Each number is 128 + 32 x the weight over its row's rms, rounded and kept within 0 to 255. Layers, rows and columns count from 0. Numbers have three digits each. The size before them is the row's rms in percent of the matrix's.

# layer 11 attention query, 192x192, rms 0.191, rows 86-128, columns 64-127
118:028151175167197106141123131095108129061143161105097090112118142122125149120166149112161177243110181125117115180090105106187130149189130175095119133116146108172099162121140151180109146125181109
123:100117103146146138078117113079043156177122093140176112097133155110148186127133156090071155159126163120116159094121125100159121153130092203135121176171148112133073144091130137122109105110149103
123:121092170114108143135115113060170093138103121109111090116150129127094132067105211099130069128106110204108182157131115156107141135132138162147063103197084032065080097135180153117090137115076198
113:177130144100139197128106137105132167099118165142150129156133068138140150146117132107091204146110153077127158122117145106149105075143165126124090136150139193164136115059101118080170133128159118
110:101160097130066112100080168128192137094114134077115148090119151069137126103114121064188151115150123093086136109046190088140103094127103164093123139158162191169124165212075117147178079086074198
112:141141116059120136079147151066133148114141187172105081139076107133127113118159165120128162117151146165106105150119159101146129100103137119099143080091110170139082126126110150108141099085078147
119:125148120147103108099078126102138089113122163149149117116166141137205171110128142132114054142122137092160139126084224179097195102086120143097113144107150160105133082121112123138109094112174140
119:116107150171138158113079155167083123176153132129094146134125146104095081134113129142127127161086082133139192131147109063160107141153149091174128135149149118101119107100134135076144138148174159
119:150127085162154132139101131133121099117158188102113156098089121099156171171074100136165152146167138162178106178151106117133097120152135140101124099116150149115107124079112117159064106119135155
119:134135091114162124151113136092157072093173159097132106067154172132129197161170128156136140055141148166111139117140102185146172162143174175127071110197093117119113159173158072106132112124121113
071:126088116129076136106156104112110146149037085140129161115158189202113116157112135121117179062105133127161107114125124080116112144143063118131138105122149087142190119110171089139149085135077162
075:162103113170109152057128123072080135182072105120094121139127128132150104155132141117126149137172171152124128158158135117100096133108158116125104106172121075127173139085143146167140062094110177
070:151118146174105123080150142087126085126092141200142160095126147103187083179114093167111137114163068198132097122148184135119134150144129147122178111207165095101157154109065153147109138130122160
075:096080110169122133104095157099141101159165131128168146094172163166126104107117072167083114120100105109183130106084086111138158144169131165049093134156181119105107072121124136104195123125156153
086:084098144178095156116099149084108184106130133107081138113143140095113169183062137110153136067105145134131151132082116086129131139137146122085119089137141164171066083105149069116105112183083108
077:152079148114180094120131096115160095101128163180155140134129125211120135134174100091125113084190103127134131138078171166204168162173137112113153149191104094093102102138099140166118077134165130
088:071045151153076133139083183117128129157152145135141148105176129132052124198114103164084061109095130156190127111087159178118046143155120129074116110149138132172122129164126110129200119096181137
096:131107150151064123099092173177152087136122152113167059101072171163138139154096071151160169102112076096133154110089135153114096140122085129114184182104082141135106125063067098130189112182127134
086:125186130160160133139133121091164144130128129090184120131138105103168079107101153140161098081163202172143114114147143131174145090091085117148070128134155117170170158181145099150116078122141102
100:151224119054154147153152101130069097115122107126126095177109132095169162127120146127168162141145148114073131127135092130097127071115099170188141142084126114162120118089089131150108152084080101
098:081085124133167131134125152106133147153124145122093140107141094138122197169104099153151183118194175162154094114136140134149208094129162092163085164103164083140133114158165201106096065173101106
119:170148164090151152155168130096101114083165051160071113063137142112116095126215063087145134122178169053174162135129122118146154145152098158141119121151096073125140149143105116070115111102109114
094:147138172125066150138127163182134097108133175116171089106090108158177095122079094138140133139125189164104096133162142149141074181141087104097140181100158119105070136096076185172172076117109089
115:048159102194142065083141144131080129145146130112160146174122153084117118178135181130125132165131194156127080137063098125146144073168113132133142146157183117126133120125072090112125164091097106
117:115143181062131123130158161086129132123133144132121071151149164078145188094129090133140126195133115128123140112160176123149198142171157093188188104177087148136118115185123141092094154087099157
113:124176070180134114117132026118079134117120165148140147143161168102140132153098163152118127103147166132073106072117087144177088144117082174152149153106118119135118132139078133150086102071157143
117:175100147129130063117144153075155202151149103154137155167118120099184107107123101169097121092141123142146112081133099137102160085148129133125186168123151158121096122137100127162119079142117176
109:110110122153142117092138061121124117119094166147127115153126120156105012134119177150227116133125108122114150148101100088129135137114167170124169174112141129071109116136140056111108117107114136
115:143114153160147113068101130155154140127130102107123161156120131080071124084147156164124132172102048162143171175161147098129161124108080151132145064108136131124156081093119060138142129114145100
115:149148111146114158077164115149152108131096148076111113166044119095125104139141127127094089099114129094088128165121172141127086109136135100199146129136073163152089086179131134149128133116165141
109:189161140139119061184122149111162114116146131083175117127119081137189154129119198095114113132123123109117157151164181150125107082097140152106140137127110126156124141175096144182180120121079090
121:120146156148088094126105130159116125109103122128166141175165103078129148113106057071176116107068109073106113158108103102108120136127119131119136122037106196146027107143133079195129103105149159
124:152160217117114165138146148131130153138198128099171176124110128151180083138107078121139144123149127185151142146086088123158144088127123161123081152172168082064157130122057133140157131115135134
115:141110075084133095087115112091138100052108131152152127130131162151147119181115143125156085057054125149127152112152114169146111102145155110138112123097097215120090076127108186153125194184123165
113:124155116140102090119110111074081068109134083156135172086150152095135104103092099106175148111136164084131165102147106112090064168081136161161109149163064135159042118070189094159116138089100147
123:141167171159129129120105112107111108127145150141181072155137140155067102066135095076078176094109136133147152142120132173088153122154157074141113136106091105130131152133153140123120092137115141
121:167086151119154114163145127126149172184141185125136138130175117125161158135114077171082111105115142188135095125129124072115078114180085175109161158140115160070131143136073102168106182206097136
122:115166137133167183134165136147120158094141176145109184120211145141119112148141198077109088085130092101137134125154095149075177125062146059078127135194134150144109141174097167126157148115161146
111:133054144129095117117149078109128153121171134175147130153190099056137129169162074071121117125106105086098094073158111095152115115196172143163095125125109074131119120119130128119115146128146083
118:143112113151104079089161143147082114150133143121194143097133122176158113149141145102199170176134061118109078133103119161159123105096134142114134100120115129142171104089157120088122077135139142
120:168112129191054104146141055115077099094147103147156144074125069141120107140078103140141115153110162090103156113029184152152158173144092132204112146168124189135106091098150151105117143163151142
116:107076050168187127096109169176119164125143108164093127146145089146181104099139133161133121150169096218139138132113107172129079141096136137137160112066105110104141133132135116154130111155092145
089:121100167106181157086112174122097165140106088127063101158115132068132072128149141112102173079121067130150108098088132142179146127075107107134136095177079095115114148136135142164064142127173135
# layer 11 attention key, 192x192, rms 0.187, rows 86-128, columns 64-127
119:117089169104121113113099132118094136150124102134145082126099147049176144085139166134141120090103147085128100145113094159139131119155139132076137169123101151157157164130140074133121157127169099
110:088175119104093136126101185104097145159057141143157242103193184107100130157164125092126155091133154079160128094110131163159121177136102115146127186061075148140114104130092138131108067149138124
114:132110144120179090088166125114112115175106133114067139074177160171076097128151135174136121195146124220147146154146135153075103173138190133168140109119113086131191106123171079145171127161154151
124:137031098092133095048153121095099143110100153042086143141103096068133195096166177136122093179133132038144110100075113184148091102136117088066094121115119130099088191100109079071142131124162081
116:133106095104098122181106209169087083083171112151063133121126138082091116151110083101114084137170134155111115133108158082132139139116095156114185154072091083164127163101147129067142113153195144
118:034093191076133111154103118096115133140176140142140091131168185118120079059129138086124116143110128082159115141162129130177106113081115151140137120089076103152156207113127117096074122118063164
114:160096107140122139100131127104172065122177123197151149160158194121197127133176089137131109181042169121141122147140074086101124104102124179116144152028132124075033097090157129120154120110124136
116:087096102139125094088109149128132147186186130114086143146129108146148177114113157127127136135140139127065162091164105144145099109203138173167220141177122171189178140115119124109045145086164118
120:152088163127126137154140188120085135175148163068152131146049110166144115135088064113192079114149125114179079172148158159159109143110127150142173162130143108086137108101143116110132071048097106
119:110135112070122073125129154092085105097148111096153107101148137151094133131189154213067122113091159101121196156118134117178134129124162111141129153159078111070192159117144144178133075126107201
065:132131153130131076104149153118125146139152088126119133192107135137113158148119071163149139123129140086136072158136094118111158125150134126092156156153157087152100122111118150117108159141167139
066:101137144125119104101145157135131123115177082148173094165129110137158084172176136152094117047119122131138134105127100169088146201135113106136163120167140144119072131139164179112136108121129165
073:136140122123118078069177106153127131123152150132152136152112160124157151157072043110125164045140187138077135131169125215109164167143132132130151109120120120078102087177100081139134106142137090
071:110135159137101143117117091144146165181113179170163126172183139175159101117133104096066179114107152182104148143158154107163094099120077100071176121123111094129155120195122153207107118093140133
076:128168112138135125144148114139107117163148201130106082055138091125129110086086165171122169117097059097067115067204106154120136084118180177132152049089146156159106156079145120121116114154148146
077:160183135155135150113118116145116071159150088113098149155150179117222146109145138077114157125125080107146127090054127149136144110154028109093126176099160136099063173141053155141127112137176148
071:141155095120132138130116169140167121108137073172095175153053164149166086123175162166076159094117059130095073148106141137124130145184097171087130097099100174149159165131143127194125091164185124
087:105137118160066112173141128125150080212083121126132162177139102121121075125101166086042141095137161115153133155164128145159114088178097097096124111113086176160124172158177164079133124100112151
092:100150100126120078187078062109163120138122150143092138092177097098124091087129165096116097136101163164053130134168147089121084118125145130104141135151157124119127150111190163104091122091091243
068:121083154135102120119117160170110138135165149176108118168130128138152147136137134190145151168077115093122120100087124208171091201125178076135073139141089098086094164117065166157154081150080092
096:148039129169145124086045109103092112148157093143089140133154130125107158190141076154125135171110100140238155135083159136129100114166146122150145193118110120142164162176135169167140109134107168
093:122084076132111139083190169143128119068100088130092098126170128153098107134106083161128057164141153188123145111082120126062153148154166172124094112138136114118128116152103088072113073104151149
108:108145134158132230148156151086167122116153162145139155140078086136112133125075094076126152147120102108156100099142066137042136096142133149128090114073108119167111117150143079115199086118120123
114:096087210146143130082119129120176150107156097125168151130074086101145123124099142046098135155138169125109085112138095153166097109145066114156142177120098207109131183104148119166149149162160153
117:083117118141132154137113122068128158142109089186192118155153152134143174120180096165173107170142099150141182143109136071140152134142148157066165137187169088154167164104148118122151126136114196
114:119116145220126111147105113065177081095182133074108139060116111136160149145091177108122096100157132081111092150153142030176101116131138130181096138134120152096167124147110154158191075169144182
115:133132134158149148052135130108107110185125115081103123158109102129126110070122115136096084150163112207188130093131129080133136073151078158148172104131096123117127109110094166123125122155095161
116:091131125080147144114128097105085102126177158144159132094141140160099145152132115138165119102144179090103130108097158110126112128073104081141139123161153129107133081107135132085108170124145147
118:178149132156188146129116147150087163081084142083132179110137130107162126069094125107094163115140119142153168140098110071113174165101082100073106096153117195138151151116173095136110079131140107
112:148157127144120122160135135144116102159073119103112097146133165098116150084109099155108096184116139108118164115090152222126099155101164120108122109149160132158169119131083100147141119151096106
116:174180172120095121118044116110138127164168162091155105138087174053129128145144125119123094131135114118083135064158089216088154147147091163156100111107126144151140127112127117127122095171083137
114:139152164054150132110087090160137104113157107135182083156100136063139172144112182104130175197139099081153117138140098142121143124130090059137153146104108134057047130148140130085127161159199161
119:090145109143094147095129187118224127226131183141156131132129147128126118166110134182130162097151149166176166116088143167198119107123154134154125154106111118066124183117151124165106157172133170
129:165111124144133121162072102100145122134106136132193136160133088133127176093141125174122174132092156119077142132198105178116167088141127170109102119101115116169130063101085124075107122129109092
119:105157100191080132117071146108161148125156123161078077115082095141120089099157134088172089152121165079095096123112122120123127162079153138171096155096128198110121143145175131088080172159144148
120:161154104103111173106114042151102124129118118119149121179173096148147146115073096120090111076062119071108118135076149168131124086139148195136193089149148119141215102079071144117125153105159172
118:114132177129130144178137185154145131127140136061148147129086154178147163127166104116099115072139106111115154106162130198113087138111095196180145170146150189133103108135149201132144152138137101
114:111145116160116167141154128163157087148144134167107167142144100104098076137135167111139130174089124146070098083118132114138123145116098138078147106222091163112111160169104126072091089114094116
112:108144080148078139170112159095113172138119136135074124092175172058065121065151075056110142133160113114151158167169129149188150115128146110132122111158086148084095128118154217131171122133147148
117:182140106123070072115152116175144141148155137103108187131148100161123133164088154141082135126115100150115187127169075152112109066060089092129132109135141181129149074146062079136083163117114120
128:215092072162127075082098119096064125111116116146100107148152107074190108119131100133137151167148132115131125149088161146124102106117137078170063183159108189119178096079144165141104114120137152
125:127141144149148089193126136115093188118175129145116071127148112069137137111143169220075096128119046106116143121065147120100103118160130154168089088110148192121146118084135133142125127130203142
072:105180155162114094153152145127148061139150143099075079125112142105082145110077118112173089123147082147194169095162134183089084145141134111124126137108124124117162157114157125112148098087091173
# layer 11 attention value, 192x192, rms 0.206, rows 64-127, columns 64-127
092:136161142090164185069048159131101117052154081098127126128086147154130149095126129137079159120131144117123062183189102127096128117100072146127154139103148157098090126091091110128101116189118144
107:114124147131073174158077183125126141129116113201113134165143115101068129193087130140148105122128082103114138122093156126139141156195152162152139122090174110132103136119130162109139146161179160
096:121098142097086147217114117128125110166130117154120145205132154127143151166131143092162055132097136087127134133116141120187120090127181155105099058114131161090134172155079141181223165106126118
090:130119177114103147122200105150070078098156116100230175187124134130160166122096162072119136163054151080151144172135165095157173092058132132123105146127170121140140119130137155121150149114082136
105:121094108110109174095153173126173134128135109112080086159159133148170143083118163113140112037119172144111139120133102153165174105103145128133105008116117101109146067165118086125164120156170113
093:156086148172112111110109129161132084111122127122162116239133123181102121108117091157095109122140157091109090151083132142115169127143112121105125138129152121125126074184093113119093139117139037
106:095151178127168073169117137098097105164117111131159171128182117110123105155154155089134081060178059119129099196190132114156122070146195187136150132075130162094164135138173113152122104162132152
080:134124125157054128144096170081150137151124141154115104134089149162106133105168140156158178071097093182138104125085094111091070153125106137127185110131137092128218167160131092092103147121147128
104:164102074162077144025152095140091121128140150109113132123139120131145114107097097125143117096107189132117143109137057157168111132151130123154140159190067106154142096117151083166074162096092082
088:143089053110152153153129136155065089108085122142135122116157139094120112170106109139139122126133205112119140139165097089130118086117141130116122130117139153166167146142182111135064117175150066
101:156119178148128126097083120153161089149114150122149158076132180185126153122126126142136148158078154114136166203158149154107107146104073066126114162139179140142150142215136141108163144159132134
097:127166170148126135103149114128109141111128120152098099120132159147122133067133115120147108159132136036096084094132072155058122135112116139188173141139100153150129120150149127061121135090136116
101:125173098106121145157081100148159095164188149134119139149111110130127123117152126172115141110085078110074136116129088099128166151123167146137099126122086056114119149111125134092162087101114088
082:066061110121159125211148153161102104152056139077145098078136177155206157138148152109098099107125154110141115131147205124126120173137078084185138114198148108120090075128079113143147115135146180
103:113205113145105154110175115124119090117096139135138104081175159162165125187100104118162166155114111113071173163105161121136128164090103102151113115129128119164154160220206161055155151152111113
098:144012153084121145095070165158102065138175128122161144132095167111165124133113145204102119102098167143119097135113170178131156141129124176127144071099149166162146158092091132144076114099143139
097:115162110122085146166122103095153150059124161176156118199128089173104125119184162128085062118135143065107118068187083123150122134139126156153109109131140120090127090057101108130027094152134192
098:146142150164128121091164091124084168099156157139147118152128126084138128172183112118097105142132125111101101169097119125094068129167107075043095171120100102198145192106151156117162109081054131
093:154174096141171073152139113177116128095114116125115125089088073196199152108134115124116123061057123110117158091089120140151127146139123141140082147174144063135152109125191148066139171066093144
093:090121181114177158109098106129171178096127116172119182145139165129200073106159164104146162161171091148120156194137159145173108147127111060123073126111128149117124137163147182054152062141090131
090:168097127085073116138125160137173141157176102104105073104115132106056093119141072177111112104106130131089137090095067110148120136166129143119165036107137150103092144115121139126154104149122140
097:111192128109120118182108054055122140181134202128093187164109138099056139169132102071144086047085102128162084100134092163135144125209163119077122136090183129074119113112097212142138178104149125
113:139175083148126133184090140059131122181130123107127094159147140083075087089104157133172135103116110144137124136119108120138150104134142118142126095077125102124126087165094137102075103123148157
089:188115106082170107180115129110139160104123088116142133215099107098158145084176089170122134173128141141132057120163167117140146101119209177114078113057088131106145082109165202140135093140138116
106:125132124126112091135123126153132177134141118172116138169113088075092143141147170148126122127114097097102098142147099099087137143127129147093140103184123146120148093081096149149087097119153123
099:174038116051128127143143153089113147133080120123133186106129111109102106142114133152071116096144113140129149135093122113175218157165138115069145135141102088126174116155214089121053147122137109
104:134098145098181125137206085168116143140144140122137176153089112092130153173173139107107102183101142101154083160099177161124151180163087128114090137133116104149181176164161153149149139109107079
087:153096148094097125113102182099136075136138112134133139144096124139160105171156111126144143075162186127129183121113102080157123080122094122172154094094104092151049161196120135160113126182174101
097:156143123166066143166129086130140103137192121155086142150133040134107150121110144125106173109113124185151120094189140125165153120141138154180173119101092126040099109129161146105170118168092162
094:182120095142121171117159131124086140092120118105154173154075107154108149078194176134122115137143092177199141179127125160108135111157170160110118145032056107091126136142170127081120088145135118
101:102180170134100115148117109075153055175110087168106131134157114119167111122106095095152133140115134096166141092125072114124135120153173143124145068120112097169103116149083126166162117139124085
091:111111122165120055158160107118127065178103166178153102142160089083124155157138158069112142115099107104140158122161158164126119148199103155182089167154151163080134124122135112178133066099185132
097:108123149148100125057144172128158119122158152120099140137180062135101091030099092114096165139140148123129110107190172135177099132119108135129157152165108160096159149145174127086047111147100136
094:093062114104129128164104147099128141148121140174169132123065125155103163153093100132176144140158162150154144121139159180099246148149108139091128102141105143112199192152196174059133173105147148
087:161111145065125092132090154128128172147137142122100080136181083142113109089107149094120096087100118158108136150111103137056110128158104168093127081098094142114045112140083084119176109133111131
108:133197086152101129186165107127120094169166131117072047147131124142123110096131161127149163091127082175110091147122123062122165107202147143142110147072128100129092135162104106107132178136187136
088:158135170121156121048129047148131128110074175078101197105134138140116051196141133124108124146097094145088121135113159198113106182122136081111126121125152105111170151102135085100109146129094121
091:069097182144121163099156118163125180183114127151108166114100192099123138110153107173169078147117076113149129162086168142120096149112159175174107139123118100174144074096122183148139120150169079
094:146067135108147113108150124110097176154139100149156139102064184058145164103181129114132106170128170103207153136154137136136098089165112106128096131107113095112128164141129179154113161144118149
096:153114090103108115154161199161135090129115157131123093122167103171135123125114141141173156142083106159137060163101162164109156161181074152076113141132099158137113115081130153074091163115109140
109:086117101170141137111121105123089081170136134166120159113136053135108155145155118137125136188116132114094126184134168179097126081138108097106082116157145140191127177112180144186184107157060141
090:114199144128106161179096152096169127134088142167076136125060109154103071138114113102124115134109056163144155067156116078039133146118149109177169123153137099053157120143094140138120148123108169
092:132124117145133143107114148087044184146154099078155139140124145117117137136135093158129087180092096135138077167131109121067100160143105175128132147114137099075130085139106111155104169068191189
103:132094054138091110159144101111121103124214145157114090154128155151092132123114191161094120137108091141124137175100084102072137093105196163139135071118140078125094081130076083114138136166146124
098:137129136116096120120134156117082133122151093103132090105101080093096129143123103175067087158176146148108136099087146087100161149081162115104141113099166130138147117115137092095075128158132125
101:156124108164065123107132140107169103117177147161096144109159118127140147154113116158119150131102118137163143140129115064137099160093118122139163102132152107107126145056131157128072172118157137
093:126180190139208119085136127143123123137171133149145200154142147122141141147165136118203067120163119159160113203165196094117106060141174133124109139136114133180093127125146165141159111113077157
091:213182122121095155110163130121143141106116058103159133065176134130131104159147092154122108179070158078128131168128149094082134080115141150053172183108110184116135071140136170139118115144097168
094:122193121136161159104138154113104126082136150136183109124118117140174160094100120110136177133160168093102161131113191131093130094103074080196126234080157100149143139190141104114094138108099112
107:069197130161088180141088113158122092146142102138137117115131132130066127157122111162163108077058096095141099188130165157125143102119166126151071158085142114155073118147113124144161207085138145
100:206089148145175149119133113169146098093142099136123126113092105095191129055133111137166054152145160183167072117082164119119187081134140118083142126152156103125187186108132145141144091132133087
093:140134067121166162079139118158118146124057112170168106189149170164148125124105161117139116148093067086176091167123184197139101101055111090125115128105118090169090073095121180163192097114076152
106:112177126156115066118116143099161182102132132134129133096133150079164155138198169106160085108183180162136127105172095125136109083112113134146203198138100117151086157123029097150103121153153121
093:155119137144136163086158096110181105163111130054163139132167085142103086189216083124064142113129172079153125101077146158147134139099127112151130095175110142102155120147136132101107142221147093
099:077128152117127151150127144172152113084169169116086112047113160146147093102088085225088120171122142088157131156172134157120127083164098106144088171202114098155136161136093179144138105093154054
102:102142074211140145130124117103096148187140105139161137087110126071115171096140099120171076131143114131119132102151107140141136070184152124135117113105139123180133134099134122163093125165144081
103:150156067099095110128125180160192158161158154074104135077177098117139141055149146091084084122134187141147165072142126120120105151111140139142175098136059161089160101129122139106061126155170140
104:095107112119093174080081124190130127121119130129094161130175142178152139150141101151135049111116123116097177173071148163057118136126085060123100134135104102134110115129194129209126141150082120
101:092151157122132161170148157150135189176140177145123156128138096092111113098168114157156149150129126158118108098165111056085150149157126147110139092155134096149150121119148180099075091118115128
091:062203108119168126122105105107142156165161133160136126181144134163115140142183133032128093104145068110145098101173170117086084092141107132193140146115081141143077112076112156154134126093193159
087:142110134090089136140093123096137137138141155130109121166160107084171070160151113129160169087157114142183150073145091111161112129103155110157140120174145141134175106131147136181081068106177109
098:149141119157103129078147076131133131123124183112124145159098111186069109134122125191146142095096156118146102170103082104107179102101124182125184111145120136037143157132139108179154177130150110
088:125144121169177100078187130126127121139080088123150181112144127099093139110198141111139112116136062156138099170126151137121107168145079126084138165135103178169126100065162115165170127140092119
082:182162118048107120129150123128073124182123117053167110114101088156100172135129133137122138164168167218135127107151107086134192114102128181103129118177172152135146145169126093161114072141137138
# layer 11 attention output (transposed), 192x192, rms 0.203, rows 64-127, columns 64-127
097:129127132164116180106101081137107115133119172207086108078128138122168098078128076146175104118142105110129163050084112154180144128124085098070099096090117131141150090117103138206164221095099100
091:125104168138164093131090101078147138139097160162137115060122093134125118130178173114041111112170136104093124154110088138156117111112155171091116148146019107150135150112156072118134093056113058
094:155161133175118193052140163186132072075129177100147142146134135085107119120126131135108092061137114149093099140168120113114109088132070172138129180147120103167139095106158175159132090132184113
101:186140087158139149158113116167103201141113160141128174155092154167112142065135136149111101177101108153138129148090083146127062187114150093131114059148122099148107140133057103112105215175146090
100:124132095173116121114147102105162091152115142184181158143130171114106103166139155150181139117125106159154103140119173123102132097173143164061164143117134130118142160119188097153119147062064149
106:118193125152158091121148174124151072083169115102105112153116119143134151140163116122151142031140123138149113178133131101105098139113149042137107125087149105157126195136121100201138155099156084
102:085147097081071161073140133134050150113130163102076152105126114125121167101139141151166174163081128161110167135103090087093158152110099145119112134134109143122151109113037169119168134098101131
099:158101091087153128138131192160140113121153087041144159091112132143116121113174077110184126072158102100101106130157148119172156186108048096096155098092119128198143125138120181125123178170117134
099:121147113155117129142134067134117166137122141128093054154123128125166155122139108171123138087140086126094134185105136139111101255134141138078192145091109105102143157153116086118139172177101147
099:091127114101082112147095071124087147139171130130088177127087074152163121147143153143147121159128112121111123122121139067086117094148098115126187103085145125155144111140096085207228165116146118
088:106147156128111211190113142086129136143096097182165072144186135110159130116130084156132105143142135101082090171071161098098143072124072089156144138123152136150190132162097150131143145126093124
096:114101061113139153155105132173063144124100080084134112164140045109139157198127127062131145076067132174103135165107176141126148094083192067137127171145160100159145084104157124116124132164189104
105:108118173155116095181168111146097171197130150070131107109144139155133133116126089106126067091154126169160160151103176093132051140105099169142155156172099120128150093070104107141129145128171130
105:071218070155181117066116117144180149094157170122129144150076152105138113116146111128155161100176118112146129093116088145144143120141156163124170125134102113104162174183165136113069133162075151
098:162082167164073104176135127151126150110135115122077132126139108140091122120107147126133149084089147203114132148053054139129089064146127097097147111124107168147138115153118040104082151120100125
099:167133143151120089129151066094135103146187076136111091087101131122064101111191088050126087061129142116117158123094096147086106154122124145133118177209117145138168137134108152125120165143114123
100:142156133122084141167102084155141091218072145167144129129098138092143155123159104153136166122186128120146143084154116109123102126075190159145139117094187156182145135178164103097135154106067093
101:125079126157175119104102145131160125156142094116151111048124070147030104126159064091085118078099135140058132130141148054121154108115148183134082125112164133110108138088194119103134133100115175
102:113131127122186109096168068123101168122096144056188119147077143130153146136136116102132135130161174150100129129081112138083095187171082150167096126167079131159111138202095109122073090166133169
098:146161158178139066194119093156084146073161097144120116096100077102132147118169155136121074163123149083162182091078158100152179161166154148106167132122134119104127097125135119158136130204142066
102:120135125058131134122129087182148079144116131156115108109147127142085119118091115132148116134150136120113094166163149122167185072141138126134150154211109140142176147129079165161128079075159068
104:120131083108090135130091086123088052110131091135077169136096141175074122103149093137103128134138130166168161130117091098139159172123170145126111154124101148138100123085109071159150095114136115
095:134112143114061203147182053152129116176106130131054136176152133147141149093166116115108065148133092129161074162131112168148141132169102129086134174119099198156112123159171078118162145082100136
099:075133117164149089116110176084099098204161132176146146154110110090136105207106149082136135104105136216171127083164103120131098130152147118147183099150086146175117128097102115109142144149108128
101:112116105053144098149097202148183082147114138145088140130152158172191153108164101115103110106154153094130159145145184093153142114137127090138200161021128079197098159154135095127127141156142068
098:125144228168111107162107092149118166142112161083159112184070088136143108113108151166166102116124143107161128096135130109038101135145093141138072105110124077080143144114104094063122107087155127
103:106167106127160118155098151104144123136137144146089173167115158184176101102132143173074177120114114142068121064141132128164074101125158122129094135070189170113133164151111131094091112121115182
102:143134109118124104123109155208133127094126122187099077142177131131201145106160078099118120148140118103121089113128151086140138100073117148144091157168075095115142165176073114095157103105163160
099:125142073154165153114164136141164106106091129102147128203146128157148102101102125191177197190104090115150104110079099135108127155081134129131096096123128148165083108130104113117087140121092083
098:122125121128159133180119092165176133163136145094121162149102101087096139113174120127095113153150148114116131124142093171075168176180094095117086133121155127163127099146176131143134070127084113
107:153107142155144109190151089171043089118122127162198079136126126142149125132177192130091075073157148058126127135133076126116169098104141104105111117132132118140130084085134189100139138157085117
094:105120122085145168116130146130117131160180080081127112140179097117146081174111182185115150087177141114092148186095155071169121079164147095048169107126082145160125127131115143130150147138065139
099:102151084177122082102129158139108136090107082115149110144088200112102205165129121137148096131097190042085086074138118155096096091153154102123125111108169136191111135159097078104158110133100136
099:122102133142095123106092176142117110126118134042143134192130143164117080086129144128132155097112076111095143128076081178093113106134074138092094165125146118109082128098196122192118175168192123
097:094118114211141127149157124049155144181110143062156081155143140167152150190115123070133108143175145063114127179117131169136159109125099126158104122157153125127115083057105205153130171092103119
101:128095205108181142122137120145099129116132098112037150091113189115136160118112057101153095097101108064071094136109164171137154126170119134162159119120122109152175138089182069143164153154097115
099:109134157163107082166135112123131035136098080145204110159191130125146153052119138093156093197103098091119203109198095111132108138195111150053166181151087140154153134152105141144165111164182164
098:092138156118116149102122121115115082049113170063088116130146150130118172139142113073117131116149127136122145067173095096113145075119145104119117080133062123085069086166156096111112104185125119
098:156090142123101129162145098177070111093132150091168114129145141109119124097165121114126179188161095171115144121165159163124144090083097136122143087084142185165161197079105177164112131158107161
101:118139111111080123121179099048161043128151176112158105080041125159155157167185039150126138126136156095169128125137157127127146110123130045115137093182121130173146117117121102120089168160105118
102:106149132160146101133157114165158145086045104131150178130081184092165086176118125143165035088125168199085190092189117133094094148121151202098156141151110141143157148150130122113160138102132139
095:110080039090205133148130187160122122150166101148125134082193142083104155111065149119079137176129144101108145085142060132128136170132111123143089180127147135163121154123150092124078081063096168
093:148127180138150121159120154173164110114124108115066145159139102162115127136152126170125112125080164083135141093119101086131145117168207106138078135134122129149120168129177144122160076093135094
097:132132109129160120114170153079146102104157119157180102128031137126158139164097078081119102096119178093079135101117130121118143133152144124113101119079122117107098156109143141086115135174132173
097:098111140149074112180178124216078105120200152102092139156169089144202132143192168102144171116136115135133127116125119165124132060138178184157103131172143124110093061073124133131118108152186127
106:158160170092138122135135154098106141088137078076151130062086128155159113116146105068069058084099107125132085138121115193128116128130142121101146179134208118108089131131166101134068109136150142
099:121126137175122116159127076143165103147145115065168130079137104100109128120142109150091173063113125079164137101166088093125111210103111123105142116118187073113142117121118141149115157055148166
103:087111107088181134166074161115105099099093174131146119164119107155204064139177165146175140104084118183136149116125135153180151147132113148164109080093097139133160150141100139110126137146127128
100:110174162118159120150147183115101111189177127142145168191094095194183125102157104130118133071153127097186123120102152155157163146137112213109097122179136126133131122149149156177114100127149057
097:170068119132166105172141141099136149112079166139132152145064106150116113081203152086134117120135193109166139113098150123119075157098091133151163068135183106075163144132122149140115146154135196
097:116114145136132154126096094156105185153119142133092116122134165160157149184146126080209115159124174091121158140120122104145170122168157194187146130051104143129093098156111147110110176059146176
097:095123129174159109216072094178125125155161141093141123092114099115133115124123138121118139096140117120117140129143103132136160140133112083163163083149128196137136159120126081031156103135149064
100:055106130094119078171123130057107117132109180082156165094155086116159121082139081125134154140105085087141149120123167075070144125115112083114136077109150119157064124133130124138093099070143168
101:138107148143119126141157152166105161105107218161129172099151153109127083089120189080121131073138142172154153102164135161141130167146116097170149125109161125182136100099115148095148135075084169
100:136180114157137155146120190079109104163101121159131162110133158098162164100100107021167097084121081119074176104138121109129116125136108120105115105154107113130104060141122119056129171139178150
099:136178166098155142180135102139107064121149096121073115127121131176134108190108126138179111037089128121114140151130087122165098073089176088099103129070111108184117195145102124145119141096124174
102:086096127139098099151104103114117166065154161160160117093126138142070127080075078082117135114146182162153111135065106128097084131083146140147113101114169116168126078224132114128142125114127124
098:111123127138131121150130180132125189088094128097143084149162156100061092077111162146098147121127176086121108147176166111098206135091146147057146139159126139144162151161127151087128161185145099
098:166097162197169127116086112053175144099173156124150123122083086080145171109132094109156135148119082121140116130109124148135127130133138161124180129058163170156133102082111153163161087148155178
099:080158092131144144070212231170153092129121150106103139113140101094102160076127187133124123117194199138119094093132137138137198148137123111062105100119118120148086095167049122126114140118105090
098:151132105177184118155142086097173127101075159082098155165167080089094160157102182154055017119100164177099152132106199128146185151127115170122168084064128112140103154094074081188119110135061144
104:139131099106137151134119137118161050156153060098131086124198148157107096091150112118168109154143113151108126063128203117118109096110110067095116103137152084167099146109115148092088108125158121
094:136161129084116074151089130130196128054177179144108152152140110080074129142094105117121183122141108140148077120113147108179110124130082151171103158182142124157124140080123145165096132136130124
102:139191043109135089149075154097145104141112101132125150168108098101042103173124234112135148106093086138127109144112065143111130189120153092135166130136095111147164072103122147140134088064110123